Each number is 128 + 24 x the weight over its row's rms, rounded and kept within 0 to 255. Layers, rows and columns count from 0. The size above them is the row's rms in percent of the matrix's.

# layer 8 attention query, 128x128, rms 0.0569, rows 72-98, columns 0-127
size [124 105 133 119 107 124 114 128 123 115 116 114 109 109 107 116 114 110 102 107 112 104  88 100  74  90 145]
[[ 94 149  93 135  92 155  78 125 158 101 101 147 107 165 158 122 117 120 130 143  93 173 137 101  78 162 121 125 163  75 117  84 136 114 127 129  92 111 141 145 137 142 157 137 148 134 105 101 104 172 101 147 114 111 136  86  90 150 116 114 146 150 115 113 118 161 103 142 115 116 113 150 128 141 152 148 135  98 128 121 146  93 159 155 148 104 103 137 104 132 134 145 123 120  88 120 122  68 138  80 150 112 122 157 121 129 126 107  95 113 168 125 110 123  96 137 134 126 156 106 152 123 164 129 135 182 134 108]
 [137 106 126 136 179 111 149 157 194 165 135 152 103  94 146 152 125 123 119 105 122  84 128 156 145 115 106 143 136 152 150 147 140 168 143  85 148 103 145 138 123 103 129 102 116 127 122 107 133 107 139 128 132 151 119 113 133 133 125 143 103 125  98 132  89 148 116 150 173 170 126 148 163 114  98 106 127 138 107 156 165  92 134 146 151 138 171 136 128  99 133 138  92 119  86 180 105 172 155 154 113  97 123 172 144 132 111 141 101 114 125 163 109 128 146 121  98 155 130 168 163  89 159 126 153 106 101 152]
 [151 129 141 118 169 131 141 116 104 140 148 100 176 122  74 120 140 148 158 131 157 110 130 128 183 132 150 113 100 180 138 120 121 137 140 139 198 123 105 119 153 115 139 126 119 137 155 174 155  99 132  91 152 120 122 146 152 134 143 132 137 112 150 150 170  81 121 109 127 162 148 124 105 150 107 141 148 150 153 118 123 165  87  91  82 128 117 156 146  99 114 114 112 128 176 142 161 173 112 169 119 145 111  76 129 143 156 141 174 153 108 154 149 118 125 128 116 128 134 148 103 139 117 131 108 100 116 125]
 [ 99 146  98 132  86 173 111 150 112  82 112  94 119 149 102 102 133 123 103 107 111 144 134 117 120 187 123 109 147 103 118 117 120  88 126 165 140 139 100  99 142 154 125 146 187 124 100 148 105 165 106 143 120 109 123 129  95 120 124 139 129 146 111 114 158 104 185 125 121  99 119 156 108 155 147 156 127  89 132 132 108 125 159  93 119 115  89 132  86 147 146 162 145 151 165  99 125  61  93  97 142 133 122 106 118 130 146 126 129 104 141  86 135 119 128 155 155 104 122  98 139 144 104 128 128 146 142  81]
 [108 170 147 127  98 161 100 119  96  77 114  94 157 124 102 143 118 121  98 120  87 145 125 129 132 160 143 141 112 134 141 100  92  89 145 152 149 101 101  98 179 175 126 141 138 148 154 178 138 159 105 125 124  78 127 119 134 119 169 134 112 101 149 125 146  90 170 138 130 136 129 133  92 138 133 157 123 116 115 133 118 120 144 100 100 100 120 130 121 163 173 145 149 134 187  92 141  92 102  76 141 143 120 107 125 128 124 115 157 114 144  85 151 134 117 146 165 114 112  97 110 130 101 136 135 125 107  98]
 [119 129 120 129  78 129  88 147 144  75  93 137  92 150 127 114 127 110 112 145 123 140 135 140  55 126 119 143 132 104  97 127 141 112  97 140  95 131 151 106  99 147 127 158 133  77 113 103  91 142 121 172 100 161 135 102 114 129  80  91 139 153  75 127 130 170 162 133 106  92 102 154 141 127 157 121 122 103 137 126 118 113 153 152 145 152 116 107  89 133 110 155 116 140 112 126  99  97 113 132 159  88 138 169 123 134 112 108  65 106 154 110 108 120 102 137 113 123 127 105 159 119 117 113 127 167 125 117]
 [142 117 126 132 173 114 180 147 127 174 141 123 153  97 127 140 146 141 126 123 134  99 121 117 187 105 150 128  98 173 172 148 114 139 149 134 171 106 118 163 136 112 116 120 112 164 158 154 174 102 138 121 130 102 121 159 144 114 176 149 113  93 143 133 118  74 113 107 132 163 167 114 126 146  86 120 120 153 117 131 137 133 101 113 106 131 157 143 170 102 132 108 116 103 152 138 154 206 150 133  85 136 108 108 127 143 140 140 180 135  95 148 143 136 148 120 110 126 106 140 117 113 128 122 115  94 110 121]
 [114 163 117 142  93 149 115 123  83  96 113  95 119 157 107 118 147 130 115 144 109 146 114 146 126 154 181 135 118 129 140 103 101  92 156 165 130 103  91 106 156 169 110 156 160 143 106 138  87 170 133 138 120  80 138 106 146 128 160 131 138 138 141 106 152  81 165 122 132 132 149 123 104 146 155 144 119 107 115 117  90 123 152 117 135 107 114 152 105 160 174 176 131 141 160 111 117  67  99 114 132 143 107 101 134 136 133 152 142 100 136  90 148 108 112 147 158 116 112  93 108 148  83 156 119 157 149 110]
 [ 88 129 125 138 187 140 157 137 120 134 165 139 144 116 108 129 172 165 152 138 154 108 120 130 204 133 100 129  94 144 148 111 136 150 135 109 168  99  96 139 143 114 125 108 133 156 163 159 156 113 126 135 135 128 135 141 136 113 160 152 126 128 128 122 148  86  92 127 118 144 149 139 129 139  96 142 140 142 121 153 146 161  71 101 106 124 140 165 174 117  87 104 115 125 165 132 149 176 152 132 114 134 124  92 153 134 122 117 193 142 111 180 146 115 142 120 111 137 137 131 127 125 169 146 110  96  87 112]
 [145 164 149 166 102 162 125 148 108  88 127  92 133 123 107 121 147 113 104 125 103 125 121 120 161 175 160 121 131 131 140 102 104 102 135 171 128 123  93 111 137 160  97 146 172 123 108 145 116 142 123 130 127  87  91 111 104 124 144 147 105 114 138 110 157  57 168 115 121 121 154 141  85 151 115 150 108 125 108 138 107 119 135 112 116 104 119 127 137 155 171 161 114 138 176 127 124  90  97 108 129 132 105  87 132 155 139 151 130  79 145  95 145 126 126 153 118 128  97 109 123 137  76 162 116  89 149  82]
 [146 112 135 113 167  97 137 100 169 158 148 128 165 110 129 141 114 166 145 136 140 111 124 102 140 112  95 124 137 163 112 108 144 129 117 105 135 124 152 124 163  85 188  93 110 147 149 133 162  96  92 110 129 169 115 181 112 166 113 145 114 119 136 142 138 123  95 146 135 139 122 136 143 113 147 119 165 142 160 133 156 136 106 114 131 127 154 130 140  92  88  73 129 105 122 120 138 146 142 113 124 138 120 130 133 122 128 107 136 178 115 163  92 154 154 112 124 109 167 171 131 103 194  80 132 123  80 142]
 [130 149 148 146 144 132 155 145 115 124 133 121 187  81 106 150 136 133 124 128 124  99 105 128 176 126 125 153 104 130 137  89 103 117 131 148 147  96  93 142 152 154 115 134 129 152 180 214 158 124 118 122 125 119 110 156 146 106 133 134  98  99 153  85 149  72 153 120 144 138 158 115 116 115 107 141 104 139 103 142 140 126 101 115 121 146 167 164 150 137 119 124  96 137 163 107 152 158 122 115 115 137 101  75 128 142 109 120 152 141 107 142 161 115 140 138 118 103 103 130  81 111 129 115 133  78 107  79]
 [143  93 150 112 187 118 133 133 162 164 124 141 122 122 162 136 130 122 141 142 152 103 140  84 123  99 113 116 138 153 111 143 116 154 147  95 144 157 142 146 139  67 159  65 119 157 129 136 146  75 131 130 112 175 115 154 107 147  95 149 147 133 103 125 135 159  71 132 155 119 122 138 155  93 126  83 115 142 166 108 140 139 108 119 135 145 131  97 141  95  95  97 134 119 106 141 104 177 140 117 142 104 131 141 125 119 142 120 142 158 118 160 118 114 143 140 107 137 170 161 162  95 161  99 108 113  90 127]
 [157 139 142 178 147 125 118 139 112 122 173  93 140 122 124 151 152 127 105 145 129  94  79 139 149 131 151 143  94 125 169 105 107 147 148 138 137 101 109 139 123 131 123 146 156 140 135 166 137 113 149  61 115 130 115 121 127  97 160 153 131 119 110 125 150  93 116 103 137 157 181 142 152 112 125 136  80 126 132 139  86 135 102 106 127 102 161 110 158 146 176 148 114 143 165 153 108 112 147 119 125 136 135  80 126 127 104 145 134 121 126 117 121 121 165 173  95 127 102 118 133  91  89 157  88  83 181 112]
 [108 106 150 117 172  99 117 126 151 125 147 163 149 128 114 159 127 134 153 109 188 114 107 120 129 108  74 114 107 108 111 124 115 146  98 120 134 164 133 116 125 101 163  82 103 126 167 143 142 105 130 110 138 189 141 160 135 146 102 123 145 124 120 124 115 157  89 110 127 138  90 139 152 101 128 123 156 140 175 104 139 166  97 133 115 179 105 156 123 116  89 122 113 146 116 123 103 214 125 178 165 107 132 116 138 131 135 127 136 170 123 146 140 116 128 142 122 146 142 142 138 146 162 108 140 125  90 145]
 [121 145 149 170 139 192 137 145  88  92 131 123 116 152 107 117 157 119 150 113 135 130 116 111 153 174 147 117 142 115 133 103  96 124 150 120 124 114  68 185 156 153 105  98 140 150 127 136 116 132 122 138 106  92 112 122 115 117 170 143 105 133 117 111 154  79 102 111 119 134 146 129 105 191 126 126  96 134 132 151 108 138 122 116 108 124 102 159 134 142 126 185 129 159 150 141 127 114 110 116 153 129 109  99  86 155 138 143 141 113 132 122 160  74 121 150  91 126  94  98 134 154  98 153  92  83 143 106]
 [128 155 152 181 148 132 132 134 109  97 124 100 158 122 120 128 148 156  96 126 131 133 111 115 193 154 131 129 110 131 155  84 105 103 145 121 121 112 113 124 145 139 103 149 162 135 134 173 135 158  99 142  95  85 119 126 146  97 156 157  74 102 120 116 139  63 153 125 115 126 153 112 146 133 129 143 106 130 106 137 145  94 137 115 129 119 164 148 143 161 134 112 107 118 175 108 160 116 113 106 119 115 107 108 136 142  94 111 123 117 127 133 134 108 140 135 142 136 113 118  93  78 136 162 127  63  83  67]
 [112 149 118 157  94 148 103 147 114  82 132 111  87 130  92 108 123 112 101 110 105 148 139 160 108 143 166 144  83 122 142 150 127 127 144 157 119 112 139 103 113 162  70 170 139  70 121 114 122 151 144 115 134 102 105  88 126 115 189 108 133 135  97 155 109 118 138 124 102 137 138 136 113 118 115 145 115 107 113 160 106 125 159 143 107 132 158 120 133 164 140 169 127 129 125 159 127  94 123 156 150 118 129 139 143 118 112 140  86 100 136  99 146 137 120 112 141 149 101  74 135 146  74 189 124  99 169 124]
 [122 162 112 145  89 184 115 166  90 107  95 127  89 150  83  80 143  96 133 149 127 144 135 146 113 177 147 141 135 104 126 139 141 125 140 157 118 112  99 120 142 153 108 136 136 107  78 104 118 176 155 124 121 115  99 112  89 112 155 117 124 147 111 134 142 117 130  96 123 111 156 131  80 155 126 115 112 131 115 152 110 111 161 121 111 127 108 131 128 116 141 179 153 148 129 132 102  97 116 126 157 129 122 112  98 147 135 155  95  93 120  97 136  75 138 141 121 131 112  94 141 172  62 148 127 136 174 122]
 [112 108 118  69 118 116 127 102 169 137 109 130 157  84 172 125  92 134 129 128 112 137 122 128 129  71 109 128 145 178 107 121 167 160 107 122 128 158 143 110 137  90 156 120 114 140  97  93 138 111 114 149 118 157 132 125  89 158 105 115 174 145 138 150 135 170 118 153 140 129  92 131 120 119 127 136 161 141 153  98 145 142  68 117 134 130  89 132 112 141 119  91 161 119 118 108 111 134 126 119 112 139 166 172 154  90 110 117 146 170 121 144 110 167 113  91 149 123 181 112 140 108 153 103 132 154 133 153]
 [123 171 156 186  87 144 121 158 110  99 122 131 138 126  94 143 144 108 123 107 129 116 147 120 113 151 143 128 121 113 122 130  82 115 125 132 123 105 101 124 134 194  63 148 148  98 120 131 132 143 131 104 136 100 119 102 151  84 138 115  94 111  83 128 148  93 169 112 125 111 148 113 145 127 135 122  98 121  78 172 128 115 158 133  98 142 159 131 114 124 124 136  90 146 167 144 154 118  97 138 144 140  97  88  95 170 144 126  96 100 111 112 135 119 126 154 123 149 104 125 114 164  86 155 100  93 144  96]
 [144 134 110 126  92 175 145 131 104  93 119 108  97 148 133 115 137 137 130  99  75 130 149 150  89 138 162 117 137 139 124 146  95 132 154 142 155 123 130 138 126 149 116 181 141 103 104 108  98 172 164 144 132 100 145  75 130 130 167 103 161 151 120 179  98 120 160 151 105 128 152 139  79 133 140 174 111 100  98 137 109 107 121 115  97 115 126 134 148 136 147 163 166 115 128 144 162  90 136 104 121 150 134 139 127 117 116 169 101 106 149 140 134 141 129 120 138 113  97  96 108 151  92 183  88 129 151 115]
 [ 99 146 134 125 160 147 121 120 167 107 143 147 141 122 145 103  97 153 177 167 122 124 100 164 133 192 110  84 107 149 149 114 114 121 176 146 153 114  99 128 111 115  71 114 177 153 142 125 115 138 161 131  89 161 159 124 138 136  96 150 130 167 112  98 115 159 115 160 151 149 111 174 133 149 144 143 178 121 151 121 164 130 106 105 168 138 118 113 104 124  99 111 122 152 170 145 145 128 116 156 134 142 131  94 115 137 113 143 156 133 154 141 108 112  92 168 110 119 146 147 116 157 149 142 124 151 120 104]
 [126 143 143 102 141 175 116 111 161 134 118 154 150 108 147  88 107 130 121  38 102 148 118 122 108 146 135  80 147 140 136 116 124 137 159 106 125 124  97 195 147 116 134  84 130 198 162 160  99 124  91 145 158 125 163 158 140 142 146 126 170 155 100 124 128 137 118 169 128 143 115 148 113 124 126 173 152 126 181 127 154 124 100 124  99 130 112 124 146 136 121 130 124 132 148 139 163 148  97 130 143 139 119 135  86 120 112 125 126 146 136  86 137 110 129 110 140 111 147 133 159 126 125 119 116 164  88 104]
 [112 141 109 118  98 134 130  99 107 128 114 144 129 150 130 114 126 112 139 161 152 120 165 154  75 116 137 118 136 176 149 166 105 127 162 128 107 140 115 122 129 153  62 148 158 130 104 137 110 139 145 124 123 116 162  81 172 127 141 142 163 122 132 146 142 141 104 171 125  88  91 109 152  75 116 126 120 127  90 194 131 156 113 136 109 109 116 145 126 129  96 139 104 144 168 136 133 119 105 138 137  90 167 132 120 119  98 161 127 136 181 115 103 103  92 156 140 133 169 148 145 145 119 127  93 163 100 107]
 [157 140 110 119  73 138 151 134  88 115 137 111 111 167 103  76 150 127 138 127 163 126 126 145 113 159 116  70 101 154 173 101 169 139 147 158 128 157 141  58 156 112 145 142 145  76 104 100 100 156 131  99 130 147 132 132 134 117 146  78 123 126  94 131 129 110 155 137 141  99 113 134 129 112 168 165 137 119 166 138 143  97  81  63 157 126 111 143 145 131 135 152 118 117 135 121 136 101 142 136 150  95 133 138 132 128 142 151 125 138 148 141 132  89 106  97 129 118 128 103 119 128 119 164 164 127 121 146]
 [103 177 154 180  84 163 107 161  96  98 113 128  99 137  93 109 155  96 137 110 125 153 126 119 112 168 165 135 128 113 128 116 122 128 125 141 105  97  86 150 161 185  95 143 144 133 120 151 105 166 101 131 118 124 123 106 143 123 148 115 113 101 111 131 139  71 156 105 118 114 147 112 107 150 151 126  95 143 112 178 140 119 167 122 107 142 137 127 130 125 129 147 113 138 146 132 144 104  97 129 154 128 103 116  86 150 108 128  82 102 124 108 147  77 117 131 127 120 103  98 110 175  87 146  87 134 131  96]]
# layer 8 attention key, 128x128, rms 0.0553, rows 72-98, columns 0-127
size [112  92 103 109  98  96  76 126  89 123 117  85 106  94  79 121 107  92  77 124 121  96 113 105 102 110  99]
[[116 149 126 171 125 138 120 166 126  90 114 125 128  95 114 145 100 119 102 132  93 126 120 145  86 208  95 149 154 142 112 106 103  81 111  92 130 142 131  86 146 156  99 112 137  86 120 133  90 134  75 169 130 135 133 114 127 142 113 129 150 139 142 156 124 123 136 161 135 111 106 135 104 123 143 106 100 116 116 170 120 135 156 155 139 123 132 102 119 121 119 111 135 105 135 141  79 113  92  86 184 129 142 134 113 128 111 113 121 101 113  89 145 142 147 120 181 141 105  87 140 132  84 108 172 115 139 135]
 [119 130 117 107 153 151 135  82 116 142 118 124 147 167 160 155 137 150 170 132  90 122 121 124 128 124 131 137 127 117 134 127 122 122 101  85 130 127 116 127 113 121 127 140 142 167 141 156  90 150 160 102 169 122 144 153 171 132 123 153 130 148 132 163 169 118  88 140 112 212 180 118 166 108  74 165 132 152 133 162 102 151 127 108 113 147 123 176 103 101  81 149 122 134 134 136 150 142 115 160 111 140 123 138 116 149 164 157 120 178 136 153 136 111 123 138 162 143 175 115 144 130 117 146 144 130 162 114]
 [123  91 133 108 114 111 130 118 110 151 124 112 138 133 109 102 105 143 142 114 149 145 140 102 131  85 159 111 129 126 113 116 142 145 162 137 136 108  98 154 120 110 164 119  99 153 112 125 165 103 155 100 158  97 125  57 115 102 175 104 112 118 140 134 130 122 119 107 138 133 129 137 102 145 164 163 146  92 155  78 110 102  96 119 131 116 104 142 109 178 153 125 148 119 116 109 133 106 155 117  89 149 112 130 121 128 169  92 178 139 142 141 104 118 116 160  93 139  92 142 102 104 169 162 103 175  73 139]
 [122 134 164 171 120 128 186 145 166 121 134 107  96  73 114 152 140  96 108 159 119 126  84 138 149 117 120 159 131 133 116 129  89 115 104 118  84  97 136 141 135 168 106 117  94  77 141 104 127 125 123 134  80  98 119 157 107 122 129 123 107 104 167 123 106 121 153 146 136  79  79 150 100 105 139 112 111 127 118 133 119 120 151 158 124 113 104  89 145 114 135 134 117 163 151  92 101 138 139 110 161 109  99 113 131  99 104 104 124  64 170  93 144 125 139 100 138 124 115 121 133 135 116 113 137  89 106 105]
 [132 157 173 181 127 139 165 151 145 100 134 105 112  90 116 104 160  89 106 138 123 132 116 122 166 132 150 155 134 126 151  98 115 115 100 114 111 112 122 127 130 185 111  98 118  98 110 132 133 113 127 147  66  83 111 149 107 130 148 154 120 107 173 120 108 116 156 122 137  70 104 129 103  85 138 121 104 103 116 144 140  89 134 196 143 111 114 119 144 112 130 116 125 139 132  94 111 121 139  91 168 128 118 110 118 129  72 133 134  59 146 112 146 133 164 102 133 105 112 118 145 130 112 138 137 120 112 128]
 [135 172  96 145 168 108 149 157 158 126 126 109  93  70 134 138 135  66 117 160 108 120  92 127 115 156  92 133 146 112 104 132 114 123 120 108  97 152 156 118 108 123 108 115 130  94  93 111 117 126 122 127  69 126 115 154 122 158 105 144 119  92 119 151 130 117 129 145 149 104  68 112 118 111 156 142 102 163 108 140 127 121 171 146 133 116 150 113 146  66 147 130  85 145 157 129 104  90 168 103 130 101 123 117 164  98 137 116  82 101 135  96 125 132 149 118 146 108 144 103 137 143 112 135 139  89 150 126]
 [136  61 142  91 107  81 119 102  72 128 138 164 151 164 120 127 134 173 132 119 175 136 159 164 157  72 163 102 116 132 162 109 122 142 149 152 133 138  88 173 124 146 118 126  90 118 143 113 133 107 166 123 125 102 118 153 142  86 137  94 134 166 143 139 136 114 128 129 108 138 156 126 152 135 119 141 129 113 165 117 122 132  85 125 149 135 129 174 104 171 109 123 156 131 111  97 134 144 129 143 132 158 127 109 124 123 156 117 189 158 122 156 174 142 141 103 124 142 124 167 127 102 139 122 123 136 111 143]
 [138 160 141 174 129 100 148 169 146  85 144 106  99  89 132 158 144  92  92 107  97 137 128 125 115 140 118 172 114 129 133 107 102 110  99 160  90 121 142 128 123 156 115 119 119  65 125 128 131  96 112 145  45 119 139 141 120 134 144 116 136 112 144 145 116 119 140 131 143  81  76 147 109 121 148 138  99 117 105 120 123 103 144 150 122 120 120  97 144 111 162 119 141 122 139 125 118 125 141 100 169  88 128 105 122 107 104 100 109  60 123  95 172 119 143 113 146 135 101 103 121 119  85 117 150  92 138 135]
 [143 115 156 123 121 107 116  96 109 135 137 153 155 154  96 115 101 173 136 112 179 138 145 123 146 125 149 134 145 134 157 102 113  85 122 119 139  90  94 150 135 138 131 111 115 124 150 121 159 127 104 112 162 114 142  89 110  85 163 138 142 140 164 155 156  98 123 111  87 143 154 125 117 183 139 152 141 121 147 128  93 132 105 101 145 137  94 147  85 182  95 125 174  96  87 122 114 143 113 109 158 136 121 140  77 154 167  89 148 148 121 142 123 136  99 118 113 164 114 120 117  73 117 115 133 129  98 132]
 [117 141 141 164 131  80 193 166 134 102 137 123  97  99 132 171 160  89  90 142 120 130 115 130 140 118 120 169 124 140 133 132 112 106 121 166  73 106 144 136 113 167 127 115 119  77 117 106 116 109 148 130  65 101 139 157 140 115 133 142 134 109 141 139 121 122 154 153 146  96  88 120 131  89 131 141 109 107 103 137 107 150 144 146 128  96 122  98 152  98 159  99 106 147 146 101 105 120 150 117 149 122 100 135 155 108  86 112 108  71 163  85 153 125 162 125 127 118 132 121 122 101 105 132 119  84 125 135]
 [116  95 149  96 110 124 120  99  83 148 113 128 150 180 113 112 120 176 161 111 170 116 134 135 163 103 171 100 129 123 135 112 143 167 132 123 162 103  68 157 137 117 138 125 113 164 127 125 154 131 151 118 193 115 123 103 121 108 158 121 121 169 133 126 163 112  92 112 100 143 171 151 141 163 114 146 138 118 151 117 130 119 111 110 141 146 133 161 109 158 102 134 161 103  94 104 151 146 120 147 120 148 121 107  97 150 149 117 162 157 104 178 124 117 110 109 115 123 137 161 139 106 175 143 120 134  91 104]
 [142 158 153 125 123  88 175 151 119 110 148 137 151 115 117 147 132 135 118 135 136 117 153 146 157 144 141 183 143 107 172  90 109 119 114 141  90 158 104 151 113 198 114 111 115 143 102  99 137 105 117 156  68 113 127 150 116 129 158 153 119 183 153 156 138 104 130 110 127 108 125  92 146 117 148 147 141 122 119 140  94 151 129 146 151 123 176 167 141 129 119 105 117 146 168  90 108 144 132 107 166 152 101 149 138 113 125 118 132  76 132 127 173 164 160  82 102 134 112 147 118 109 141 133 132 112 159 137]
 [133 108  94 103 119  98 117  95 120 165 141 156 154 169 123 116 100 183 169 118 147 130 140 143 151 111 142  85 104 143 150  90 126 154 123 124 129 133 111 184 133 107 137 154 121 157 184 166 135 119 144 123 175 138 155 121 125 101 123 113 143 174 119 134 149 141 105 103  91 163 171 118 157 139 106 117 153 122 156 117 137 151 112 124 143 126 123 159 106 132 118 139 156 133  87 139 160 130 125 150 123 113 107 126 106 149 175 115 156 192 125 170 150 150 120 112 135 148 165 151 111  87 149  96 137 129 117 112]
 [115 143 124 140 109  82 122 135  97 108 153 111 119 154 140 200 162 112 107 128 133 124 164 126 141 115 163 144 116 160 152 140 121 159  96 129 121 141 163 111 105 163 122 168 103  52 155 151 135 109 114 176  88 131  87 132 108 142 123 158 137  92 135 139 151 158 135 115 148 137  95 124 124 144 106 145 128 125  98 118  95 153 138 115 165 136 127 118 121 141 137 108 156  90 145  84 127 132 140  96 159  91 151 127 113 125 120 105 100 117 146 105 153 135 129  94 142 144 114 106 162 126  78 140 152 105 170  96]
 [134  85 135  92 143  95 122  68 122 147 136 161 142 202 126  95 103 159 157  96 198 115 135 117 128 122 164 109 163 131 121  75 127 115 134 102 138 137 135 164 133 115  98 134 137 100 118 142 124 117 141 139 129 135 114 141 142 109 147 134 155 155 147 142 163 145 114 120 131 154 126 118 147 182 123 126 142 126 133 138  94 110 126 127 176 130 134 143 116 132 141 134 142 110 104 125 161 139 145 109 163 146 142 113  77 143 156  76 132 159 126 146  88 133  89 133 153 165 136 155 128  79 154 101 155 118 143 136]
 [128 132 116 170 118 104 122 136 160 102 141 143 109 139 125 148 129 133  77 115 116 174 158 123 136 167  93 155 134 123 133 111 120  62  89 151 107 137 158 114 112 160 129 123 140 107 119 156 108 163 108 116  94 113 162 131 122  83 124 144 162 119 164 145 123 132 185 128 147 139 122 132 122 106 109 108 100  71  86 122  90 151 161 137 119 120 138 123  92 127 148 110 131 127 135 142 111 116 135 107 151  96 105 133 148 128 111 146 116 107 173  92 145 144 123 165 174 150 154 118  88  94  79 122 155 120 156 156]
 [131 150 134 165 123  84 197 143 114 102 153 112 116 102 111 146 146  90 117 147 104 131 165 155 144 136 135 187 140 118 145  86 137 132 153 131  53  85 132 144  98 180 156 123 119 109 137 126 122 151 133 116  91 141 158 105 144 126 139 129 126 115 138 146 114 106 130 109 155  85 104 126 144 128 133 158  94 110 110 121 113 133 155 144 150 109 137  99 186 105 136 103  77 154 123  99  89 102 136 146 123 139 103 131 112  95 131 112 132  95 133 102 161 120 153 128 153 106  91 110 119 134 133 110 114  98 136 152]
 [113 144 136 146 130 146 121 166 142 118 136 102  86  75 139 140 116  91 102 121 117 108 102 102 119 124 125 145 143 113 111 175 151 139 113 118 105 120 169  86 120 128 121 145 133  91 128 122 122 136 135  63  82 140 105 139 150 166 104 130 123  65 129 124 132 154 141 134 157 104 128 135 110  92 148 116 138 135 114 119 153 116 166 168 104 132 105  92 154  79 139 132  68 126 126 125 114 110 120 134 115 123 153 100 152 109  86 167 102 107 114 122 100  96 124 140 135  80 141  76 105 144  89 149 128 138 148 150]
 [106 126 115 149 115 149 121 166 163 105 123 104  86  74 146 140 155 134 107 149  79 115  94 121 130 125 106 158 125 129 112 170 134 132  99 158 125 145 149  85  82 124 143 150 123 121 135 110 123 120 118  91 121 128 147 149 128 152  95 120 142 113 151 117 102 157 135 156 117 126 144 133 129  61 159 117 135 140 135 106 125 157 155 122  63 104 113 115 103 116  95 158 113 136 127 154 135 122 132 134 115 133 121 160 185 139 101 167 100  88 152 113 130 125 134 120 134 104 160  87  90 140  77 190 126 128 144 126]
 [134 129 141 134 121 171  93  99 100 151 104 123 141 128  93  98  98 153 155 131 130  90 115 131 179 120 125  96 153 121 123 158 103 125 150 106 163 145  87 128 143  92 141 103 105 156 163 126 153 124 122 106 164 140 139 130 133 140 133 129 149 184 147 124 147 129  96 125 103 137 157 139 114 105 154 120 154  99 174 150 146 162  77 113 133 159 135 163 119 150  97 114 141 116 113 136 122 125 125 124 127 146 105 178 162 180 119 120 145 144 125 180  95 132 132  89 116 148 161 138 121 120 181 157  93 159  93 136]
 [129 154 129 145 128 108 161 164 145 123 112 142  91 118 116 123 159  83  95 120 128 159 131 113 103 127 114 171 115 129 115 124 155 142 134 127  99 110 164 143 110 177 119 132 141 103  92 135 120 116 137 126  92 126 124 137 126 151 103 142 103  75 133 122 118  98 179 134 158 120  90 124 124 129 154 111  97 153 114 145 117 102 180 152 112 123 113  95 144  86 145 146  74 136 167 120 131 133 129 130 158 138 123 119 141 100 118 151  93  96 119  85 157  93 120 150  89  89 101 104 127 181  76 155 118 122 172 131]
 [113 125 120 124 122 164 101 142 163  99 128 149  95 111 114 117 140 113 120  96  80 121  86 117 110 116 110 141  88 152 122 142 142 124 134 133 149  75 155 157 146 148 114  89 131 140 145 142 156 107 154 111 127 149 144 134 101 154 107 123 107  53 151  64 111 136 139 139 138 123 154 129 120 125 165  95 136 121 126 124 136 116 163 153 128 134  75  77 114 101 120 119 136 134 123 157 100 181  91 152 138 131 126 133 121 118  92 161 143 140  80 131 132 100 142 154 115 109 102 100 128 166  75 139  93 145 122 120]
 [113 115  97 111 152 133 158 141 167 153 133  62 142 134 137 127 102 142 140 126  96 145  87 125 142  91 127  91 145 111 108 113 108 105 114  92 131  89 113  85 134 116 163 112 142 172  81 108 103 120  88 143 157 142 140  83  94 121 112 151 116  93 145 153 102  85 135 161 142 149 130 129 107  94 168 151 123 113 154  86 131 176 113 124 147 116 122 140 109 140 127 114 168  82 108 128  86 123 110 140 146 133 114 171  95 128  92  81 133 136 124 113 107 120 106 132 130 161 134 109 151 122 111 130 121 158 111 122]
 [138 119 151 115 139 153 117 105 133 135  91 113 121 133 116 107 113 134 142  87  98 163 106 131 147 109 149 119 125 134 138 136 101  81 117 101 147  85 101 124 187 140 105 109 155 180 157 173 124 167 141 170 132 135 152 138 135 101  97 163  84  89 129 118 125 101  95 122 143 166 134 123 142 140 146 123 143 115 125 151 136 134 143 161 166 137 123 139 122 137 136 140 133 136  93 119 133 178 124 153 166  91 124 138  76 160  96 153  92 160 125 139 141  85 141 153 155 124 130 138 161 150 127 101 137 156  68 130]
 [141 119 153 144 124 119 159 172 125 118 115 126 112 104 101 136 125 145 116  83  98 126 104 121 110 124 102 121  98 127 129 119 124 141 136 142 128  80 146 167 127 121 132  83 120 113 148 167 135  56 136 134 122 170 160 125 129 128 123 112  91  99 135 109  89 102 150 133  97 167 109 111 132 149 168 125 134 118 136 130 154 122 126 118 147 132  77 110 149 103 112 147 121  83 145 173 137 172  83 128 167 116 126 130 153 127 110 114 144 120 111 101 129 112 138 191 127 144 110  80  79 164  84 129 110 141  93 146]
 [114 106  81 130 100 135 103 116 148 115 136 127 132 105 133 145 156 159 114 152  96 120 116 144 164 116 159 174 139  92 149 138 112 145  75 139 129 106 144 135 147 117 147 157 114 127 116 116 112 118 115 144  80 150 117 111 108 123 130 112 138 164 150 136 147 143  90  95  84 128 103 114 103 150 219 132 121  97 127 102 131 154 125 153 121 131 118 147 103 143 134 143 137 153 134 151 100 124 128 108 138 156  88  75 149 126 146 138 159  96 102 117  97 128 123 168 101 163 129 142  60 135 108 128 151 141 114  81]
 [103 149 104 150 122 147 116 203 143 102  99 123  77  69 117 131 150 115 109 134  75 128 105 116 112 114 100 158 101 131 130 146 128 131 112 144 116  98 155 115 111 170 118 131 127 130 134 126 120 122 140 110 131 146 144 142 113 156  99 101 130 110 132 105  97 139 149 129 155 120 138 152 128  90 171 127 123 118 128 100 118 121 148 152  83 144 120 100  98  91 107 132 119 127 149 139 117 125 132 149 127 133 108 143 167 107 103 178 115  97  97 121 162 103 140 148 105  89 127  67  88 158  63 175 126 117 133 129]]